Weights of a small transformer language model.
Size: width 512, vocabulary 8192.
Architecture: LayerNorm before each block, untied embeddings.
Each number is 500 + 50 x the weight over its row's rms, rounded and kept within 0 to 999. Layers, rows and columns count from 0. Numbers have three digits each. The size before them is the row's rms in percent of the matrix's.

# layer 8 MLP down (transposed), 3072x512, rms 0.184, rows 349-455, columns 384-447
109:551416503524497530602526495521555473552547477452512518433511521466463339524481487391513455515525550402506506559436581461488515517423523507434542435460460581513486408576529458506519451478497469
095:559457457520506582528453512475542526533506475405479572508524491514454439504536532533451498522450559545566469461498433491428483494518514542524554405485533433466497495517514458537480540472456487
105:535517471542496510552457436532504530538527440518510533538426571489410507511466463524467505530454562418441542525516566492532528546622516494497511612468499493604535505471577452494437494601433502
101:538347459506474480439482491447573470571499530431542476451412548522472552533463582629422414471440464515536518529483494611573593459403462539554536473537449378535510522495553510586556443444489536
095:565497503545513462451499457523449507453530406450437478522538470532540473439424492464483478547432523388596645540473489468460468519616401397461491517479537508505510503513505544553494582460473557
105:504478427568524465509437473459427490414533543466461472465489481561551406533554481482526469473438540625488357525411502494481455528529508490473536555509539464534583467489513489558439459501522517
094:511460430480538440497634473520518524433418548545517487444508552545455483497473465484498473498491597510514513418497459610508483567527528513502483420456520479536454538425490560488561500475454498
097:628495483557521494631497492520510566452559457554453498489477508529567533486574572581552496513472527422553484475503447491517510468526427506398406482584482541525483540474522530538564500466555485
095:494569497630484473471576484511573479558493458526533465531465479506523587566534477564399414563521477522500554461453524427512500510481467633474496482557420491489486462529399466555487499495501504
096:489569529474543541514586502542436503497483454566389457501403436559439505512477424522541504518560453441476414478503489520469447481406512477534457548609576506363475450534453402557534550485557446
106:529456476483592495493592447570454534442460479452562562514586408508537506527527519509557529448511500546608470529491551504633483451520482462512562393549534491494495562467481439582479467524432373
100:492448460417613478501499520494493462484527493479521497454516602460573479459425486455468507405536554500564475635487549495456439517385501521551534461526609467553552525527485514411509564497474599
098:588525411531431564568490467492511357540477470454523480444439437620426497390470569487508514498582499464529487449613498549560507440387531564493515424512568509550556503501430453466433447424519477
102:522582421549598431552535487417541531474421482405528499572395589447465463503427480435614496509449560481555445439461445474374483477429466502501512533542509502573439497507423550477562530510530478
096:531519347488550538496558457459530430423502530491438487534487474395577526504594595505549523489559442515523504475489455505493538482454519570559428521559476488518510379501550554509491430456535548
103:491448481479537464459420564546541436405437506447518481491532558500510496529462519507542471567432517524418401506499494552457498559497604479491494490449523484432535491444435527538453588500458355
097:508518563533446462422441530532468548529418490484525418493483439515480463579554549428486448511638525515541506429399610511502465426494523543409542409472467496456507497558536605561519524470396507
093:571460475469455524445547503550447387530400471461578372481459487566455456671451550504541486489483554514554545510503449489393477476407533397610575507457511465491507523582501438520539419510565533
103:477512513425471431595502546421578477491569509503433508559445515431596587554449490522502499496525486515565527542517526404426580442498554526522505562443575471527442456561503542568511508509490545
098:540498479502559466502514442472515508415502590659452448459531504502501549479587516462483483502494530496590449556396486505541404461392521602496427550519547515489538505553426579460525481479485487
101:535483485474458501506583470422540602411529506560519454557515487485439462417476505542416509475461570496521503507530446359545435537466588507456464511454348524511511462539485522484504444502578510
106:494400517546415575513583533512570497516517513532510644414433558477450496456464417433486532560535489437458484475450436482491437517513552499489593523504398544414420492468536572463398441503531542
093:514463484572474576437532464547497504553518478574523489484479528491508432478467556519558464519480519516511485406481484492583441476479600550483538459552437477517466477549550457476573547480526540
092:455549561522612474407554472527477519557531443462466418500509535621492465474554519414544527396425481621505464483496446549484559570514581475553468410449568501491650424555496532477505556466497435
095:466495490510446456461495570370493529495501437486428449452507480618505476498492481499456484463431504563486460497424573613467475558447356529434502526502511553467501502526516547524494411501496472
099:542525628509422441518435537464565450543463513433549533522647463484507523436521445444454477540496551473462495559496510463423539444566498422429485503537464482431511499503436508489483519513524474
098:557572449498541508440553512513391510533597540482546592504416497412479502541442480506526511450525542558540523661563461576561510513516490524468557430526461572523499577527468501481476458543480511
090:544477584485464391434551497535481572512518595461531580421539539517523489470457514486506422514541504530479544454435523446558489514485507559433522539489473482596608534533457613538505550377554434
110:513559480506486586438419493499456497541516544462487569490490556531458446468497560471560524433451575511414528559492456517543479467533500572526493583515373485501531423389500441497475486471497487
097:483456512529572616446521535470536481530493469502583492452486457517455344396481412440527512462505506501508523558491548498503484462537586480492499474466525439460513528419539463530512580500448407
099:457539527587514518467583521437491498519510483473475426487506526506420483514468598481516432574500446529581492598506506482512426475505483467452506452503466489455551524438509539534475472550485472
109:454551516566498436465506497545565549530527465528423441531460530539472438558525556438595536502548524523480563587604491521476457480499518561526591500589455491530525438505576496469558500576523337
095:486497471491531511567491559553468511482464479511475463531523516513502532633485544577423516603565490488542588556590474502493476449463502440525469497432435478470521513520466632535473476515502462
095:460601516595485531523568462501539469456489473505536458533410538458519610466494501382540431513504408458572464429504426562418399487443506488449467467461509483551401586519458523477502474419481529
093:487391516550549373444415501485536588540526529543476437425464501480493524401517547511486575480492608419541474540456564446494461502507524451558506513527487452496464505452496531503470489504590500
111:445341550478457434535486472504475507434579508467490440529485557462550475465569524525490391464486506500461504519548504507477417469489505366578421542482541480473468569479488454492490519567513399
111:583515562517541564443474507434498507459411570488475506515505547451519381466475507514451463503451519490427438577489496489486438370363514517516552525473522464411557495541467571487506484469457500
094:485535395492538513494469499505451491469509426518421505520496425441542458443402523462601420510452517436541400524420498532482386443447439513551494454461495509470524465490446491486521433440530452
102:482505476515448531521561368495480495457445488496482394498528454496477555515450566555491506532504524573475448586519580492574441516444572537424510507523512444484524485544429555509553531470549519
104:461445524513475480500527419454474448495494556531459483462488527510523564415511502619428470514482549566477479523466469509474509647510412528469461499528530578485541530495510600557496520422486474
115:392457460467548457410524530485460439503598505520560478578597485533457495508557559515533604479597484506466480598563621489515480523601560468529476468577586498480460452513471463547531482525449402
107:534404457526544491511468481504505443411495484484452456553505471431527598555535454490535549518481391472466483431545488550581557543393426610583577493598534560438486590427467495533464488562549572
098:515490452447439501501480472480546478604482461548538476460584431482512473529503583522464604480526403539498562476515457509540538528630517471509501548492440537445504507507516431480559471513411536
093:477490554543480548539448511498480570401475515556564525507552454520512450517466473580540564405491440461447465473444431478509416441429527475496504553486464493479499489413569408426478589538522492
105:576518492491518586423450469481399483508529610445435486526496588482542515508450451598528575554478537480495509596466541475499444402528447536474525509587532541460511515475436502522401475547492512
092:436461459538528474470523411546615515439562464513500491528477473412461481515519530514494510496443478412463504570509503508470518564453616530509465485535468435530541464452510491396503444503539487
101:523499485519436535510499516430543462551499533480501499546533585458520507411434587522474550469494491514573502487574522469514510504494531574410481455411449503483563463502554557512547517589504493
100:506446432378483554476503517516524481513467489537490455456461484514472475538538454552494612447479451466514492522444450539439449554515538541495472423504472443477472666491456427530465415472483460
098:473529463546483608532490487423514577439457507489444597564535609543483478568463539466537480481489493537477500527505551551502541519503473501619485503518499498423466490474507593489561571513570540
094:485552408426536514534424455520530425537418576464533571517477543465553533520584506499451482504452407560541479526582435495504475542399508501557538474539500502444467449544402473520380395484497488
100:454546418503461603513542505546509487518513616413432558607525601464452508370498490542488538546515483488432549515510497575484459582469472524519478503485431472487545539453508472369456529501543554
091:479566442439496512558572507432535388536575450492486528476522523572464600458423442515436499488497560543405529402565553561477592619458535465562533495454461491578454527546489454547552481389442611
095:454536496499520431464536380425501502438555486436535497508561459546489455549474517511472621551501429495490451554578538484451492512490539511431511481484566515560485473455564553442482563470560537
099:491627502494483403453466498456498483507565518489506561481447505460524547552599402583521566563540529533486512465487514530498537489546543417574458498500433569469554377509486498523558553452439532
099:610447478458478377404423402580442578545529510407443596513436486522573483531485533553621546534436463501481601451542524468519491496631514520450402562542556539458404454497553450483578525566419524
103:540496501430579460505493458572473502534450448585443505508481491484487453518449527403601572489454438514498553535442399488491407487449461462437543495481402591520449499457575531597487593526522557
103:494491517547542536509561472450470522490533581622550586529414398611534390477531521567525499434561448435477570498474508560415423465507490580533436550514486503497573549447471446537571491528518491
100:390553547458439599566562576510479526600401620532469486481469637545446650441485480572519469488524526446501504493474527546546460536444587497563431537421417509491545506441484543466471529497504487
093:588461469478428542474553467556472568604481504564503498493445601519442498441494482502452398589543548458464355605375564437512597494503494549495442503478445494459346488566487440441523468548620504
094:574474466515608520480508443448467565398525467546579559488497501459529523572537483530535531560497570509474562568421544511524445550530485466542458503427488465479469494478500525485525460524510563
093:527481522486465452341476489482500455433568552520534410463471474462516420578499517465481553484485482578609454535522490461549435527532475490467465517491501443481451520485557590431436538550484530
100:523526441458526435445534474437512457502474511451492532431515504583488601574559531558549553468503478465450600537379448464490549523541494409445467516594580536453551541532515545608510534480525557
115:499519530429579460483527505429452518527404521500556536424500559484441556406474428435558483577519492564481477464430534523531473574482504509549501479513517573437502528427482546390479510490490527
098:489547483541526436498488491542555363526437479488426536536493499448523565506494525499497480497517471554426544544439531481551461403493510546568524510546462502408444474461468571458533518360516444
100:460461507499485481455519497386457450513503449523638439469497467523494475509473516545517548532567510504451499451484399459563546517475449477454519497481395437499460561465513449411465443562575536
095:550537498624483540429520609488487560469604535531415417485471439558412511546505545490575536474330432549477490488601468475517479455460532511482514451494541424580475535457513497591548480493441611
091:613594454479570562562562545531528505476474571579443468443435618546523528410585411467498529511477492485497457483591448511604549459435485435492411496471557458465528514522473502478567531405530409
099:457452459522597444573535474540589480565493402504624396539513486535502514558458603545546536478438463464559476515480505512531497484604425550427582504541429509481587525529522514531584442414517445
098:417596481489504422482586510455499505560515428395455482549495530378534504552519583513453456538642459487509465529469594491574538407456422561508461506438465476492565562514422465505534520520515524
112:511510436517569553538432525454464522555493517464524486560505451487603483461522523524388553501549517491523560485430515421433525425412435568467495531511499539456512511483439423497583615490521517
107:435518578504469552452470442480466444427469518536519470463540439524462468525535407547457511464441573488438513504481468489475511517473522564506618485497585491526492482428497483442434520500409441
099:553432457491432499510476445461609459515605454517509392413467489460410608490497468526523437398526551395501495406455556483427546590443509521508550435507442482548527582575526478573543570522479528
100:427492537517504561446507512585448477470476512472453479465503501526582526469469572451540530477534510484470515538467512527472509458434459476493479497445491536494529508508511540488442557439561531
096:509549483491502469502501381490551550587450494550514507421448435426538523527446542467523379483588499512520527506473452535404547522651552410542473535532433488559539464589542421541603495461578507
096:534516548485481488449524577462513471475539532504484574504451456513479522534523466509569564364513578414486387547508552494494509522414532489519469447476485508508484475441484428517500552544489505
100:584531477547584485467492437499581537442499504413564554485427486420521502533466424493486599387436437512493483446478485478511507440527558592384535514497517491514544527402503368470465566534555497
103:461396530550405506450537485507527437437505456468508479460443622499439478503462479516510450574485436558487495469509493578554515518500539586482506502538535444456507401449432572493530457509386563
096:434527473475474438558536531492476452531491433468527542551431409502442489541477571535569459545477510488493455480492467543477489526389465448501477524540484545470528498440524539528517574442575574
099:489541674555478517431517452461528507529477461526480535584553516491507470558504469539553527487583460477491454514504537510543502484512523591537440483480496566561448429514533404447477554632485551
103:552476472473459516509420514490546553507530521586402519546509433500492520543435481507466594517512463483420423474565472502467559523512573490494484486535441544543515518417527568531548472477536583
114:527474518475443436546511420462545503519458459433516450510590524521443585552508497473486587562492512443483443465436429449461528518499486607511491384494505465578491343489522528466444452541618492
106:596452431477465481473526467496495500549582461422451531506521483453531532476525501538450564407574474412436518440534486596541531468575571582591552380442468500581455650515508479512360536495475459
095:457558521500411455523473462434445482440537464588548606552433584561494521523506544524453456498464487419530571461499579495610527548499561497582442562434475514575480443561467438449582501407557560
100:517463399502469548436496458412482459421517475453472405432478544534523447485537502552527461481523505454470472550521492530545417492460446451541501525475432468519520514605509467448462433507528504
093:474460570540439485600448488481436419494487498510417487489503560456419438408505440383561492506536575395496495502540539447614498544361546534508497476527492518517442517370470464606509493416523340
104:499473553501401502446495537431532461478510523544450458475407494469512568430350505507486472454449475486570430480500424529455424502495509544531517510441551485556449518473568529517517494521429487
109:499528653390449478523469497464473469452487467489527505417585470505467437406495540512456554505428507547512546517489487537458497510556527468461525561521541506492525449542527376497468460561493443
100:518503527478517542513563514514534457499513493447433484503454472473502456449438502520388461506496462463516431438442530437570350417519526516480480479359460630500392454552418471466386571517491563
103:460505595556598553554435428579438524524512406522568518580473494491480470475589516472537573493438477472486494487466542539523580472555537489488518462409488475512495376461489466554544475633465491
101:500526474502461488494500482507461464462604408549526580616388452503429537505565499407563478554562548536419502518461577530531498373486400444510549515501535605520502558485492422476378469498480569
094:538477554470486614352509496532513557544521563501471498534413512431554405457541480455478502482491531486459487534464613460446562484475523561593516463511437560413477519472464444435452457510484546
094:528472581462458462552496510442461443509470440535388588505569493509431529499467474404472506548539450447582561449525415480574524416471561497497523559530521430593426427487492455593421454450483518
104:607368503424473466498477470534378422388473503478483468552600545555463490543456363443398521513484467550453478470509525510537533558593522423481509494452566606540596485533496457444499511493503465
093:519563520577600609560471552468457447507516517542461498475539471555393480510534493409494503543536476458461513399485554469470451475479496528490494437424508531488449494466465502575539513458521501
095:512513514552459484565466449518518493496540475585576485588534578452542499465524439491481488617507404488595508539481604528571532530570540512552562520539473426500523457471574663462499481441440511
095:420411534498536498504572486468471435448472481448435487493499553467435416508478468495468409497416538528493534410457462635470512445417590516527446510484433584530467408549544527519563366417462500
103:525621602479502492472514583575437459512494360493471476559620497560571606476493456552508469538499448497426536515477486458560590529507538440550510427519474405449572458531512550557561470525535472
105:437577523448495572503481438507463486531428464503520485510500485544462450484454476404479522506539460464511566503547525565551512522545565498470459540612461585541468426561495443526442449491518544
181:468605458444561509433490548474506518547452537518508530531552464512502548444425541492457479499498532514439430483493564584551544451535484506490500570527605520550485450505496525555496476478547475
096:411519568439499466497462480532546475453414529514523477494542428578447561477489523568475472573491597388359458517508504440493449680478537430529500454536532469500541379573504586548536520507530487
098:517402496399392451518549448517486555543544482571499426518425430462450502493524474532514557526536530467495451451365572486507449507685483500537573494586496624423489519463552532519542449448547570
095:414513436483453594588530462450532536481431504562557417527469519493540530586583458439463496531474518483532443517503545501530549487428499584470442450501337485507459450513372417560568407466527425
093:567559543466450496522387516411594460525480521509494386429555555452490467467441446449462553551480424569460513466580486477541565454533448483460460554483455505504518461507561468411514457504546457
098:535511473534478543467588515523481447425439507500522480497455483511512629486500409524523491448474428564485506551547481554486460490512507486520621531430607464563409582372618548554556551514449418
106:400514593543450537528450484552487484552510437500555474495521511475468489502451514500475625487510589537492521548477481510489502542501471532540430533519453532521491447477483452459441463465615529
101:543585466520387461585442557449459531467380532513490516542416516525640482493580544497574493552464489400444501475481474494476640533422491580411422507488475453492467484457587436537547581355439491
091:554433504510480446426493414605485648508596440404523524484528590551485461472447434536383459436451591495475520574478448595548501560510516474543573373488565561505519456530448379538445502545525421
# layer 8 MLP up, 3072x512, rms 0.119, rows 350-456, columns 384-447
093:517508497452537574500485519521521391468623431507513504517447601462512499527478496451536437534455470461523427559468540404417512430517464492484441463483572512432511494436510615436515512503566491
103:491423537527470431505516462555437497599527551546523477560532520503551489433534575525483527531606524453399468534570515453421526574419517529529512528464531532538573597612491560442397449549496482
094:478490458616576504467473434548590505478509592449486561546485547494619414460447406506423508486419514606468462325536530489468524567458484458522442506460535493550502429415508502547465499440550480
094:500457484429456526454474525581547484537546535417514479458516586419655445541579468509510528490443516553489535494498547459524584614613534511445530505439538530541548551496458471559446481474578468
106:476502452518476526552480459531518551545539518402493582391607527442509475424399438524484527479530471532524444553531547531481501572521522537508532496532454517548490481441492563506509357444499454
093:437473608428459529461477592525515570514493525517440468567449531533656449536425597513483540592462432432481450592490541537460545466478458476541371491430503471596447521402544500496620454455473477
102:419491520487433535510464534490513394501468517526487507419563516511577575479395460469545500555490506604470468459422533515537507470484444468521462477517483577489509409451580419517440464466542528
096:532514364593449523427530488566443520463543459567525486453480488467506494362473501517616497521384448487401490499470486574423426523530552497596518542540501416462486579469597449457456476459471521
099:584560478527485525493513504516542531420487437429462473404430517544529540493509609472498371558541546601504483510461471502576492497516469546525444468538462482522543512540445524532507511443561544
104:574420545469436436474541504468462486436553443511503523548505504392601490526543669458477494560484459458512485449579565544441526520491511440506562474553497451400539492422491418447576515562512522
104:543460489571651532301485441437486531442474520462605458455383499520491430550509439467531545588534530493538568517530449446510536518467500524513482510543448380530395461458448459437437523502548506
096:477441446596489530510475555522454425622431419470456529506489557494486501466463477453561523484426509499472538468515538538530363545538493414606557570497459491486523544492439505535536435390549499
099:515544528601494543462469451552480415466498551462526518515564497526484560523382492463562437567488437520483435564465503563494499525514492594457529480493494495482394560468615611477489502501546529
100:541566509555477561512437563500437433551463462441525539493443524517534496432565533519365529424477480535569539545490469541468518481496489405494497512515395483481537422564512444446426438399513508
100:464530508539496599596562430442495389504562421521418528499540472517539534547537429518552444575518513596506487487451528408457425451516576471531559463408442534571528546547502461446539586521445602
095:461468520474480550479449448484496591514541439456440463439536489438534556502519504527531445557553472636491520474504489473474502524424463439611365488567463403509487586433553531473484415448466553
097:484525406512464568494488540495447535465522498544522553488384535535534465400538480456519492526503409559579519518582542523611515507479415581542506426482484442542376468520527512532392529548487528
103:475511484505533514521439444542415459566554495433423463565480477595589448505480466534608499438514449478525392489510630524526461544440456543443461521453479478484406503420527468510470499486465550
103:475411536566448588603462534420493479491547645535534543476493514419439475465500478408520452491467490557475401485585588584443548498528478447521563573479468456536524515481520468582491506430405567
101:493463511438450450492495610475413537533521496396503469480431450505575549472460439479393439508504476482490475445542453504458456513495432587401481534448492519597465393577496537358399561460445425
103:546482576495497484626462360402474509519406372461510470508527510536493557497508506535506595455468471557489426481525478485415422620573530435513627541465466570555536558527580479552457555472478442
115:500526516477526476511480530506451504592523556488535580486533407462466549428524501418513557590493486503575551534512566471502494510570498491482485544470507586542538452516539518472478474497416512
091:548515510516448561503454539530535517454538545495519488531535433419494462486524482364520495520659470467575546508511461466439377512534403457440601508482399487473545462487521461612389583425551515
095:521467457495502461479603530442483523514518573462500513514534526457485511455420512512431523488512526486586575538516582583496511504529488551516512504485493463568543584466525586484535541497524527
101:524410538401561525497523523458513359508550668572559532434482489470580575559451453496604502453492461445526475464499458494566434451555455448485545509531527486446492473501493496399533510490437568
104:498532499508437469657474428451535431459461439540440469462550512525536480487467514518507580648461470470442542466550437515510473535472512546418502555530450566534534478495498458507520502509517502
094:506530463597423402445446519492511530413484498534424561542506542433459557537499454497524510421545497500480474525465523586455495491545496497466466597530610439495477444462448500466547526525466508
111:357474392569527508479433550535444498439528399488503497426577498512546537557432502552494540518493518520531512531591522474436521553456504610362626482493555542632456510549491526474497418475489466
104:609576541541398439534479458532521510418495520506486525545545532440525552467539498469504451544530532560518478445554467422480573533554437609566457429543478552494492425553527567422475378564636544
100:443562497437472494529530460519457448545519503539506387464553438470561531492485514481445416625519486466501492413535474541573507491564430560518449418446474520447521537535484506461409475439587427
117:448532436587522484473558488529536476558515572547486513494497494476547473480476484485438573508614458403500487580504520480482534506514563449461547436506486550492561525505550508538477568566520476
097:551529593499501502414466451503518517459407392492458502469467535423566528430583478535521490476497463526443510448495485491585469634508576555403461436458459569487460540534467510420509558465588476
096:494559484547479567466388507545557523485420519438513531544495555488485465492522427522491495521551487529509512485436471475498513502452561412461537527484414542519542492505550505447449532473499497
088:528409574527528517425482554466579528501552465466576510549493595473550516499521375553487429531576472523542498476567482476443442492543497484571518455455520413497521543532551506545481480441464508
106:480562534529516441482456543536455584528427530484521574452542603534531483515398448528591578553560529458503541544540465480505435438468548490473538506559554546491493528425524409480501531546429496
105:520525521483482464474517501538510477455411574559412479603453550526478487444464510462489486526392499469458454456545546552419485528471394563454543595509404607502476501504470485467451451501525531
096:473521601567612503504587501476475470570585499491542534470518527510551550485442507507579576487523521445517529523519442568469547540535468485595450554503506578530515511526513561596431497524411562
102:468552548504552489442501472489529568567533532505523568436509514515545523545516599540560522475498495489508544505527515562426473502450494540569560487444569534453488520480443516549460472509402577
107:605504483454517557465418537533496451485516477483570544508545518458544454379525492499416545520538501493451406485556485423506488493492562496556549549494472545537497496545487453495469487543463486
108:421543464532589513527518488608495358394579542561499494561489468394515463522476551478411503595543502438515508451428565534490476439505446412592490516532432536531531539392525434562543537439480472
096:471399510519434393411409502461483552479486492463481503549546583505578532538494550533482502636522503489422465546624523479514429416426478514458419609391448512529494503544464542495545510526398395
113:443510552487542477515527464536504491491477513485476462525473571508481515559563486448525491499493512521501508545438514557432503493516485488485535513496460565528494497424486448548498508534567540
095:569555457549487520594559469518488502643539577486495597448542498511493449571542557499500529528493431591496586502492507476505526494397543475468467454477554487492470525522522548541461543433414420
099:521519504509481531487506532540473510607463568423424505395550559387431521518470461567569407497451577490416555603532440469519455487436482518534395534556493528555522537475544441489564461538374501
090:506388468475486537537447444520464480553488503455550531486499475402528502576483532429501464508434600420520505512512448571504601600471455501495451518496405468472455540464482470423506549471471525
099:598636609545623529472466466450492487458558458527618515562527432521514469547493511531442439409441632547460445485473446580460519425464439498428494546430498460430519502536550502610550512476537483
100:510511450491493530516521490479488480507583454575460558459447575517554465525584471501529466581573493515470477480609556485522596473525358491514466437536474462471578578551485552539358547537496445
097:402520502528446474521602496451472502480548444477552506493457455495553485475515475488580514508582565489436493577531486507541502483543615466518501434482447529517480504500450448447520441476465526
084:457484561450515453547500539586517468446417574483453534569514552527492497571472489465511495445540530435384477477511421548520465452429452438488420548480431513476562533524552454580464478552492463
095:510600484539457519449479407545495580467539549498482537549487584443419581493517534372443540490581544496483525471489552511509465600487440447561580561510482533567411525488458550564445474504462519
087:439489538498398425440449411462562502541503524485346582509531567441483543476570465523542480537583493555474494585466567529492623433564486468500544517531532528443456423496465488436499514556469458
094:482460473465530407556419508498537398564486458440434501586472502448529506510462465436561466379547502484519563447510532504517427432484494509507460587517497503363516454430450493565636446494520459
099:496445386561485467437503529470516510545554532442490435406461451507506408489563572494518543367555484463490369498470514492555532497534417502527491484529544463564420525480468490582504494395532556
103:470504418597478530487619450428432479511463489546506489475508482466447507469584548472557504522528638508503478473569400509494420474503510515458569425515480470504529516443401543534547536395508488
103:444549560492491500456536599436536547393493521449436501432536506546424479529554475353550518519468486554469339526530534470459572576521525478517528553508591610450562451511501472497486505521411442
106:465358446563571443474468537510493546530509494503566490532491547493512538468485582463535465606491458529419480532514482561565483456489479502430418491471573500515500591433527490451506558440447575
093:668387472417457503589506514417440516533558500425539508558520420487473547475476488580466461501491492439558545603492567437511490449574558504526519580479577495583548469464450489399439558553452596
100:485477476555554503407501507570571471446426412395462482590507475512554418540453570558581519463430489600472496477475377532418498520453487458489497578495498443490557510462488403490468504396445439
088:488416497511549486577474514489467500458464576422484452577542380500399435550440476514475487504386584562395466467504548492441506528480471524553483510449493559519510441505521472504547548552475419
086:465467546587526580423432503563495476488545456494478560535521595422478466586388496490499453445462476595542460459482464539464519448525426481526544538535509469475444571469605399593540457519523499
102:407553443542550583571362509528459537501415417499448545613506561462519523470466524518392431563497506627427519477495510590570445585484486538501477490422464500567536575566523489465441495482521450
105:463486516515515418447526437510470616628499522495545507512564512557500413473452463494477531618457394576576482528531552475558477459562510486525448504453561538563573442445543515556426531448456471
095:543489484503508538545400596476488496447537492435601466535553464417488559483526498413472558582436552470491515435519529526534532470490485425575549522490520532526552547370498506555624435418468537
092:489562439522474435501643459619467471538493575487485459388520469506515498518490447507528441564546589524494605582556571507518491471493505557489447544416494447459565560635482446490546389495424486
112:469498599410512475540476528450541501442415516512508530433477435474520549511578521568534519489440504524468453487428457463488555432528423507464444411446489560470509526572488485507482505489460474
089:488558533489606510509450454491503523452364559547421420536463484494595591514485459423499536518478479511543434414444474471507461484387504552496582490483490544499446458489492539543537603441477476
094:516444447388397468577491536556490455576467504519397471593540468531425417502472532462527483619561468443430410477448510533478496484549557429472429403486431514507467556499544583464474403481543600
104:458461497503571449412460499614462380507569381529432467502581530393495456477504536431556570529537513527542562487497558441586458568494512556589537517414483549454457558517477481508442634375599472
120:463486489520424482416487542518454496512509490423519475496444519481552398467512453438434554557541551518424457464512551405547523505546457533431495617525468517468549448440515516542476573526527450
111:570536645521563484496511430473534528569514497498478469450446563478488521575548570438454545558574556461476602505475490519565499576424445409449533484521532529397497585512521403508535471492499540
104:591523474499571552562475549493486552412402482488436615535460486458561479523523590545426507546465498495453513564484538464522527485425508517486500496423554450482487461520481551517484555535579538
101:506501467507580473499456601455466553457562510578524529450490454485495495471531461478516540605470575497547566509533501493522557528602469461470541517445503554543478482515511548416451473466465513
096:510549471538583515502384533443477591426495474452545519542501468496522431564515457691582560548490511436441442515554528438567548415467473602418576531483454575448555409421402536467484506474526469
087:406464517557454461495494629434504598570561487547453495387453454484563489428387533474522503416532560465506485580538434519506429555510531459541377509541492553583543523440519456507463500511537476
098:480568501462473490454456509485458456444509543508499467459518575516600502445468579553495504426569531451436543497506517501531438574478439406496521454460501509547498573566460521498500468631515502
093:468544604491597531494426477448580513428502526491478535485593516581577426513553489622456541547544591463483596474492481486487463571547468458467505481472531527505440483586436491476489587522471475
105:612553524506498597538514455485500587436437428538526512524472534576559514483440496520486468480529477551499444516502492548441534504541493397526460523516532566500525527472491498533437495493455461
097:668466412615470529509419464550429528468544559515487589462511439551508499514457493455510439481496614452523587599511560377539507499520530526518422536456509457508555442521560472434487446533506557
103:446539538510432405467519445402547415483559420459521509439438538496417486506425577486511478487511428441551456562480556465513463479586443485431497492526554599484520463567490489491511469500473521
115:434541511498407514457474492548519479559484464472499597476521594431498554424527544528568487532580420442513511560515517501557443579470435511517512482462546516498515496501435568464555430545616411
108:478537560559436485489458491480466495561495434498471446536473457504439409481588509489472449485386542506390524556468608478530501523475557457544614520472510536492472567415512492530506561508478474
097:587460550510538569532527562431507469490562576420462467416472490546476435419446552501488509521509520429526442550497565522505521430521502473469534453458582532513444442479501535578577513454411454
100:579393553577548471456550494526494592466521441376467355537572454435460456501526581514486465418543536631436433594449610452425433558563576535384571488488469536543442531515623513431557588480496543
088:566490469506526522481485412416437446524396471507508504496459526580481461539516533493500412427542430503561436522591479599447480482523564556488505507469547508552536504574432541432483531567558589
098:575405469533419452654486516436428539454459407444497511531506457512475418431524600483501562555478431421550456434396500544526469487474531505586427495473426458559448518436518529364451493515470447
107:529549421572470487496498544548536549555391557550535397470534642561565631474566548595476537566468432456492478531540408586492498473388507477519502541525441478552514516494405557568438534506578522
103:481480558590480504578496429532428499506467458502598452464456467538482522597365408457549436437462418426499619507461438474477532517504500494473373569530641488496454487483535482525538448384435436
107:457528535520479565591532514551556491440568476548410495490527563570533569481454481470480543399441500594416472500632541526480610505605521562527548533484528500613491533525459569521527496463388494
096:538566471486473556456616495450482471490496484459462578518467402528538479507513449467532474518507469594478459532541449509549505422490477596476649547428499491502525578542568501424478478520567517
096:512411488452546508526519514444520446501604512555377527563495477532486535427449513503484422458467564487494580578482509525549438527525417490479443566565482501512539458529572503538449451559486558
086:378518498412463458570457449436479533479515459541437494467470480493472511506527497497519552598584615552592494525595506457496568432465495460497578539465494600476441584459523489455510538510475495
101:454441493526490440476478553566519560515479446504487434559496523474458399415524435508516470466502519508533430492510523449459484517501423484462510476442465521469403492489631543466542489582518534
097:431512499497431504589457436529470534417605609401514494410502480500493562477450454457498550585604483515485564580538525492399516489447464417384467462484547470520547517536470407521522586575523530
093:515509561458455435513593500523519461392542540494427528495418380449497471438441552572492521631489505497449455523449428541556506457518545514500506540463472547443568555550441534486524475446543483
092:483453532571555450520396374514556364526381499488617490464544498505574432488470457472567525562406447463493509522600575550499548521475461404472470449431542624498452544487494488492506588513532490
106:416490497535498455517484541514446484549389531486581551556520554496515477472571578449534531545508551519500434443455439545442485475512539486537434448498549468485443530501480547509436469586503505
090:524483492482434513533477490481508498508524511464454422581505542393625509487479484414556458472396499463489532567404421488523482459467558496505427481510544453470428530556543548419524482492537492
164:483551445470544495445447593467423467443512568437541515498683536438515519441571495607483504467391586584465462526487479569467557506534499494428526537526472566523570392399577555397493516472531521
092:537567473462481487575506507525500436604509470460475450374480589469517470485405518535531530589586513530531564501485536561506482464443440531542449471492469544475504544473482539528530472490536391
101:555416549518449465508513555443500518473516498493431522495530510416548469475424542466510533510574458526472418443554582429500538469579481558449523539512429553455473486529555578555570481528439511
088:422440557473544501553501610437461487492535496598480558527503422454551535478464511461426381452513509495594457465484462489497506475474467480459483497443493541507454418504595504615512542573489540
095:536480549482534438596484506508466488443451571496570444524552459438496463496513438417538505565491474477549514496492468518381442647510449467515506505563464571434410483611530585516482497558515589
095:529468566532506565563461510476526553467455500483576494491465551478559492459395529450451444458540539659452492534413507558446511505440450502533375555549526505493440473522485563582541403588479597
110:434447513506437580573497425534480533551451490492519518535564512472537441497564530429489436404497578477545490513524587587494534492452545365565566521547525515426578512535595477472497548446508549
101:532561451501487479454430492450537442467594417476407451531502574506462487558600522373433409493552501426544518514461549558439565596438511487466466566433532497509519559505549465480486565491540519
093:502492468520503503411483416532513497460517362436484504469472405562432486522558537465443498467506557532526493451500487489560425455464473512425457518458538550520550576614432529529453513546479513
097:472428498417580536455478545496565474436465510529577462445485526432555537523497489492495497432500573405492472521468533521481582509426556439480488518513565527466563472486533474529438500486531578